Weights of a small GPT-style language model, trained from scratch on English Wikipedia.
Size: 10 layers, width 256, 2 heads of 128, MLP 704 SwiGLU, 8.3M parameters.
Architecture: no biases in attention or MLP, normalized queries and keys.
Training: a variant of Adam for these matrices, 160M tokens.
Each number is 128 + 32 x the weight over its row's rms, rounded and kept within 0 to 255. Layers, rows and columns count from 0. The size above them is the row's rms in percent of the matrix's.

# layer 7 attention output, 256x256, rms 0.0493, rows 209-255, columns 64-127
size [107  84  93  91  92  89  96 102  96 101  99 106  95  91  96 102  93 100  95 101 102  91  94  94 100  92 101 103  98  90  99  92  98  98  90  89 134  99  92  99  88  88 144  94 210  81  91]
[[ 64  59 130 196 142 126 127 164 137 145 126 165  76  80  50 160  98 212 120  62  80 162 123 142 174 176 125 131 147 187 122  76 144 120 127 142 114 139 100  41 200  95 112 121 142 171 198 157 134 166 148 125 130  85 156 154 135 114  48 158 155 127 140 181]
 [130 237 193 196 116  59 132  95 116  77 152 100 132 128 117 104  57  96 123  96 119  36  86 137 115 161 164 157 149 162 134 129 155  27 123 114 135 143  95 140  94  82 179 135  66 142 119 143 119 151  94 120 190 107  89 151 110 125 171  56  70 139 150 117]
 [162 106 171 129  67  65 126 105 170 191  75 125 104 100  86 141 188 132 185 131 124  79 109 149  93 116 119 101 134 105  36 178 105 201 137 141 132 168  53  96 183 146 145 104 171 182 105 144 114  84  93 129 135 150  86 149 167 102  75 119 115  94  73 169]
 [150 101 125 153 187 143 118  50 170 126 131 128 171 171 127  35 219 147 117 178 206 132 120  24 124  70 159 120 134 113 109 208  99 156  93 190  52 170 163 121 112 114 131 133 181 119 119 135 133 193  63 162 161 199 186 195 143 175 151  96 114 198 144 168]
 [135 159 163 162  95  62  88  93  77  33 104  62 132 162  90 150 165 138 126 211 104 131  79 160 144 165 155 111 122  92 170 144 124 126 172 156 119 126 141 131 165 134 125 113 193 178 130 133 116 207 141 143  65 151  47  93 159 124 171 104 142 190  61 122]
 [221  85 164 151 158  67 156 119 105  86 112 131 195 134 212 157 103  57 181 188 107 118 139 124 166  99 195 153 145 212 120 145 124 117 148  48 202  83 157  99 164 111 100 183 144 182 120 174 161  90  20 115 101  92 140 120 103  67 134 140 119 189 125 104]
 [ 80 102 170 124 102 131 100 115  64  98 146  96  79  43 212  85 112  96  83 142 143 137 214 106 138 177 183 121 127 151 177 123 177 106 149 201 133 220 123 119 105  82  61  53 119  79 127 220 128  70 184 203 130 106 103  97 108 109 207 196 161 148 136  54]
 [173 160 172 157 148  52 136 114 168 167 115 131 143  88 146 119  97 130  81  53 134 123 167 126 130 137 146 201 182 137  50 126 135 155 169 110 181  88 169  89 144 164  94  37 165 156  68 143 101 209 112 147 111 146 147  84  97  95 175 176 232 139 132 196]
 [ 96 180 185 149  54 118 105 126 102 105   8 100 103 180 127 102 140 146  93 107 159 138 180 127 162  77 123 169 118 165 131 175 209 186  95  85  57 121 191 103 207 125  46 142 138 131 126 163 140 151 112 119 121  57 109 118 111 141 165 120 138 152 114  62]
 [ 34 165 113 110 117  91 141 206 128 113 158  82  98 192 187 183 134 124 183 100 187  51 167 155 172 106  63 148 121 151 141 168 116 170 130 118 112 129  77 128  91  83  83 198 104 145  46 118 109 171 115 118 151 121  80  92 149  11  90 128 149 106 104 111]
 [112 123 173 118 147 163 129 121 179  84 177 198 131 148 166  89 186 123 161 178  54 121 131 168 176 118 183 171 155   0 162  84 144 143  39 145 154 144 141 178 107 130 145  80  91 168 130 144 119 124 121 131 132 133 145  97 171 174 151 110 128 109 114 143]
 [ 92 184 164 170 136 143 192  94 125 145 134 117  93 152  96 134 126 173 122  96 160 129 144  65 108 131 204  83  72 128  86 109 196 128 184  97  65 116 146 126 106 147 210 137 105 111 111 120 147 180 158 129 147 122 146 122 125 160  75 128 120 144 180 134]
 [109 132 115  88  92 139 140 147 144  91 152 179 105  92 113  57 101 124  74 230  77  81 177 178 146  97 170 144 133  98 168 132 135  96 146  97 106 184  90 126 113 169 103 111 186 148 102 141 191 107 127 117 112  72 114 155 110 153 123 149  89 170 143 192]
 [120 118 126 178 121  81 158 148 129 121  98  54 124 134 189  56 164 207 118 238 135 109 120 169 172 142 201  98 204  98 129 179 180  94 167 112 165 164 165  66 122  27 144 145 154  89  96 138 107 114 119 105  86  27  94 121 144  57  57 111  44 131 144 170]
 [127  93 229  75 153 122 171 142  91 141 159 179  96 188 161 171 123 107  94 184  74 107  68 121 118 123 126 122 127 119 131 174 116 117 136  94 145 138 107 152  99 193  37 116  79  91 138 135 136 170 125 174 107  94 149  53 111 185 148 149 185 147 112 149]
 [101 159 175  70  42  86 152 131 124  66 102 138 179 172 203 129 173  94 131  84 158  91  92 199 140 139 152 143  61  58  70 140 127 169  94 117 129 158 160  81 112 141  87 150 111 141 132  91 101 177 133 124 163 148  99  91 134 116  99  86  79  93 149 154]
 [182  54 131 101 187 191 221 111 109  70 126 131 103 197 193 137 128  92 112 130  64 166 129  66  86 172  63  42 129 134 123 160 120 162 143 200 150 105 163 197 160 151 140  83  84 213 169  65 142 149 193  98 130 169 116 124 180 160 119 144 133 133 150 172]
 [177 167 166 177 161 104 120 161 141 145 130 205 167 135 106 124 129  58 121 118  53 130 141 103 183 169 135 106 151 135 119 196  98 103 165 248 149 149  84 202 135 104 118  99 164 163 130 153 125 124 146 149  90 124  98 128 122 148 139  90 162 159 182 169]
 [ 83 142 118 167  30 120 121 195 130  79 187 115 134 109 196 132 160 206  97 193 156 147 160 151 164 122 111 108 127  99  90 133 121  10 142 108  99  98 161  77 161  48 125 116 126 142 109 136  68 132 148 121 157  72 115 196 112  91 145  78 129 169 177  66]
 [ 83 152 123 156  90 123  88 178 151 150 188 158 143 168 210  57 158 149  97 106 191 102 158 100 156 119 139 167 170 164 143 120  88 160 120 125  78 183 147 103 142 156  72 168 113 130  52 152  59 180 150 164 152 106  81  53 161 207 155 118 167  97 140 165]
 [115 166 181  78  95 110 171 185 106 105  87  92 106 129 157 146 129  41 150  95 150  57  79  69 102 129 128 140 111 121  97 113 108  74 127  71 103  70 103 194  33 142 105 155 146  92 106  96 109 103 111  82 170 142 102  84  76 139 111 168 108  84 124  94]
 [152 146 147 161 152 133 170 175 128 144 157  87 107 139 149 230 160 136 178 187 140 101  37 207  66  98  78 115 165 156 103 125 104 155 105 198 148  24 143  92 121 154 153 181 133 161 165 119 178 161 113 147 150 153  98 130 160  61 109 116 142  82  55  85]
 [179 209 105 255 165 127 107 109 222  56  90  45  85 120  90  95 124  64 116 140 150 110 168 106 155  65  55 124 143  99  98  99 105 165  98 188 186 166 140 145 101 112 106 190 186 153  92 151 148 154 123 135 115 101 157 132 153 209 101 128  90 184 134 115]
 [100 124 114 213 103 115  62 161 112 113 193  68 135 135  94  76 228 134  88 150 177 144 196 108 133  66 135  83 124 147  90  93 134  51  78 153 163  49  71 169 171  31  53 115 103 114  80  63 113 135  96 134 114 187 109 154 156  92 109 157 156 158  91 155]
 [ 77 202 173 120 127 132 142  99 123 179 123  99 133  92 136 152 158 194  11  99 110 132  46 165 194 108 138 167  81  99 175 209 125 113 157 169 105  71 158 160 109 137 219 147 179 111 146 190 146  87 141 120 113 180  35 198 167  83  70 143 111 142  34 165]
 [ 98  81 143 153 102  88 144 122 195 140 162 148 103 136  99 130 168 154 115 152 121 112 123 160 161 151 136  78 127  72  86 131 125 129  93 156 165  83 155  27  39 206 229 127  98  58 101  86  75 176 125 116 107 111 130 129  99 110  94 167  77 151 105 179]
 [163 181 102  92  81 127 116 151 102 110 139 112 171 174 122 179 120 125 158 126 140  61 109 162 163 114  68 140 108 181  78 145 113 121 160  90 159  75 190 100 111 115 140  98  92 105 168 169 150  82  81 118 139 170 112 147 147 148 131  82 101 185  82 125]
 [116  81  88  79 126 128 169 141  96 115 131 112  83  87 185 127 114 150 211 172 118  98 179 162 113 148 129 149 114  97 174 155  87 156 127  93 149  89 142  88 125 108 165 130 157  95  10 205 159 187  86  31  68 151  86  69 124 106  50  25 178  39 199 139]
 [121 132 193 112 156 111 111 196  58 176 170 122 117 204  47 108 138  94 129 157 132 153 130 146 116 100 112 150 115  62 141  93 188 126 160 127 128 181 195 106  99 150  94 115 217 147 193  86 183 158 140  89 192  92 179 157 118  90 163 189 116  73 123  93]
 [100 100   0 164  70 111 159 111 140 138 122 180 164 102  94  86 123 141 100 134 154  33 139 164 144 170 137 190  74 155 165 114 126 142 136 187 134  98 173  54  60 137  92  38 109 105 119 100 151 150 194  58 140 117  82 139 168 125  95 144  79 135  99 110]
 [174 190  89 154 147 121 116 152 161 142  88 153 115 109 127 169 202 225  50 117 160 182 125 113 151  98 116 149  98  82  97 134  88 122 130 141 128 136 167 167 107 128  98 117 197 136 168  95  81 119  99  85 172 178  84 137 111 136 107  95  78 150  80 111]
 [ 94 222 109 149 118 148 193 155 144 102  56 214  86 118 109 118 137 123 114  70 137 101 162 162 137 119 208 128 128 215 112  85 204 132  88 183 176 108 157 154 115 141 126 106  95 132 144 111 171 109  97 143  87  52 128 240  97  40 128 139 112 102 122 166]
 [132 152 126  93 176  67 164 113 167 178 133 147  62  96 153   6 159 121  92 155 141 125 145  80 182 107 136 152 113 178 139 150 161 125 147 114 120 140 113 106 185 150 104 168 135 124 164 149 150 129 168 193  93 133 100  60  84 152 136 143  93 104 202 101]
 [ 52 158 124  87 132 157 185  77  79 132 154 122 105 154  74 147 121  71 132  67 163 108 109  90  56 124 155 122 149 114 157 112 158  80 111 109 126 229 143 111  92 105 119 178  81 138  85 162 117 126  97 135 161  75 180 122  68 110 125 128 129  57 228  67]
 [ 93  79 123 148 137 155 108 164  81 108 126 177 127  89 110  82 123 167 115 125 142 152 156 148 130 124  99 136 130 139 138  73  72 111  99 164 159 111 136 178 165 149 132  72 118 128 107  41 121 136 153  70 102 218 112  89  55 106 133 153 159  50 105 129]
 [132 176 104 133 103 162 120 132  71 181 125 171 122 113 116 158 122 130 142 160 125 138 174 131  72  59  60  66 171  88 123 161  58  46 139 136 140 155 175 143 183 152 124  55 109  70 183  81 200 148 159 149  76  88  47 131 150 141 133 151 120 100 135 147]
 [133  87  89 155 158 172 104 128 172 132 105 148 124 133  85 145  66  60 156 167  95  68 113 100 138 115 157 160 155  99 114 188 133 107 157 122 146  84  93 146 166 187 145 127 120 163 136 126  99 127 185 176 112 134 161 144  85  96 119 118 123  81 169 149]
 [201 161 195 172 108 158  89  41 111 187  96 122 136  84  89 132 136  39  79  94 202 131 134  57 190 197  47 108  64  83 171 162 173 174 129  98 122 147 108 125  91  99  95 130 142 123  47  86 157 157 163 166 135 128 140 123 107 102 123 137  59  88 154 162]
 [190 112  62 101 111 165 109 175  96 145  81 145 157  36  99 126  73 133 133 123 140 112 255 120 182  61  90 136 151 151  76  92  95 107 163  67 116  49 141 141 187 124  49  51 102 111 124 139 215 150 176 171 156 146 149 136 169  81 207  65 166 142 142  67]
 [129  83 108 146 158 167 124  97  46 136  95  47 143 144 122 118  85 127 207 182 111  74 114 158  76 121  74 126 111 126 210 200  82 115 175  61 121 103 142 164 108  93 132 168 111 138 132 188  84 187 171 131 112 167 110 128 162 100 182 122 144 123  71 130]
 [154  65 144  65  92 117 117 165 141 136 114  68 194  78 121  82 210 113 231  99 163 101 151 159 128 190 179 158  69 133 133  82 191 114 114 136 104 112 127  90  98 124 114 120 117 112 188 158  71 133  81 127 114 164 169 144  97 147 157 177 150 129  75 133]
 [126  87 111 158 147 152 101 182 148   7 115  88 163  48 161 162  94 157 169  93 140 150  92  81  98 145 160 159 146 128 105 100 111 126 127 101 105 109 134 183  52 191 216 100 190 133 157 102  59 103 124 139 153 105 136 110  84  63 105 162  75 174 136 162]
 [178 120 143 144 163 123 103 187 175 172 102 192 106 133 122 175 111 109 102 164  66 147 153 127 122 115 167 186 209 138 122 148 127  84 143 135 152 105 106 126 126 146 107 122 140 171 105 160 105 120 133 158 141 144 164 107 102 131 135 114 133 143 121 149]
 [170 165 117  90 185 139 124 142 198 130 110 122 141 206 174 141 103 146 140  74 130 137  46  90 156 218 117 121  80 192 204 175 164 168 157 160 138 103 138 137 132 102 144  85 189 163  91 209  96 136 122  85 118  92 166 108 177 170 183  97 163 152  66 150]
 [131 137 137  75  75 108 161  86  90 118 189  67 139 147 133 118 139 116 147 147 187 109 164 151 109 151 126  65  85 144 116 112 106 141  79 115 100 132 117 100 112  93 120 114  96  48 133 140 176 143  83  74 166 140 132 131 168 136 119 165  86 127 145  98]
 [ 98 210 232  73  69  26  95 194 154 132  82 128 176 119 166 123 137 127  90 167 150 163  65 116 156 201 123 168 146 114 106 111  94 133 106 163 110  89 153 135 114 143 153  86 146 177 162 151 110  84 142  64 103 159  98 235 154 145 113  47  76 176 155 115]
 [147 231 129 154 139 117 192 193 111 113  91 159 120 106 171 180 130 169 142  79  82  89 141 160 152 154 200 110 132 208 165 136 143  58 168  89 168 123 156 183 158 100 229 136 112 110 106 179 144 127 135 150 124  89 133 118 145 112  95 121  61 104 104 126]]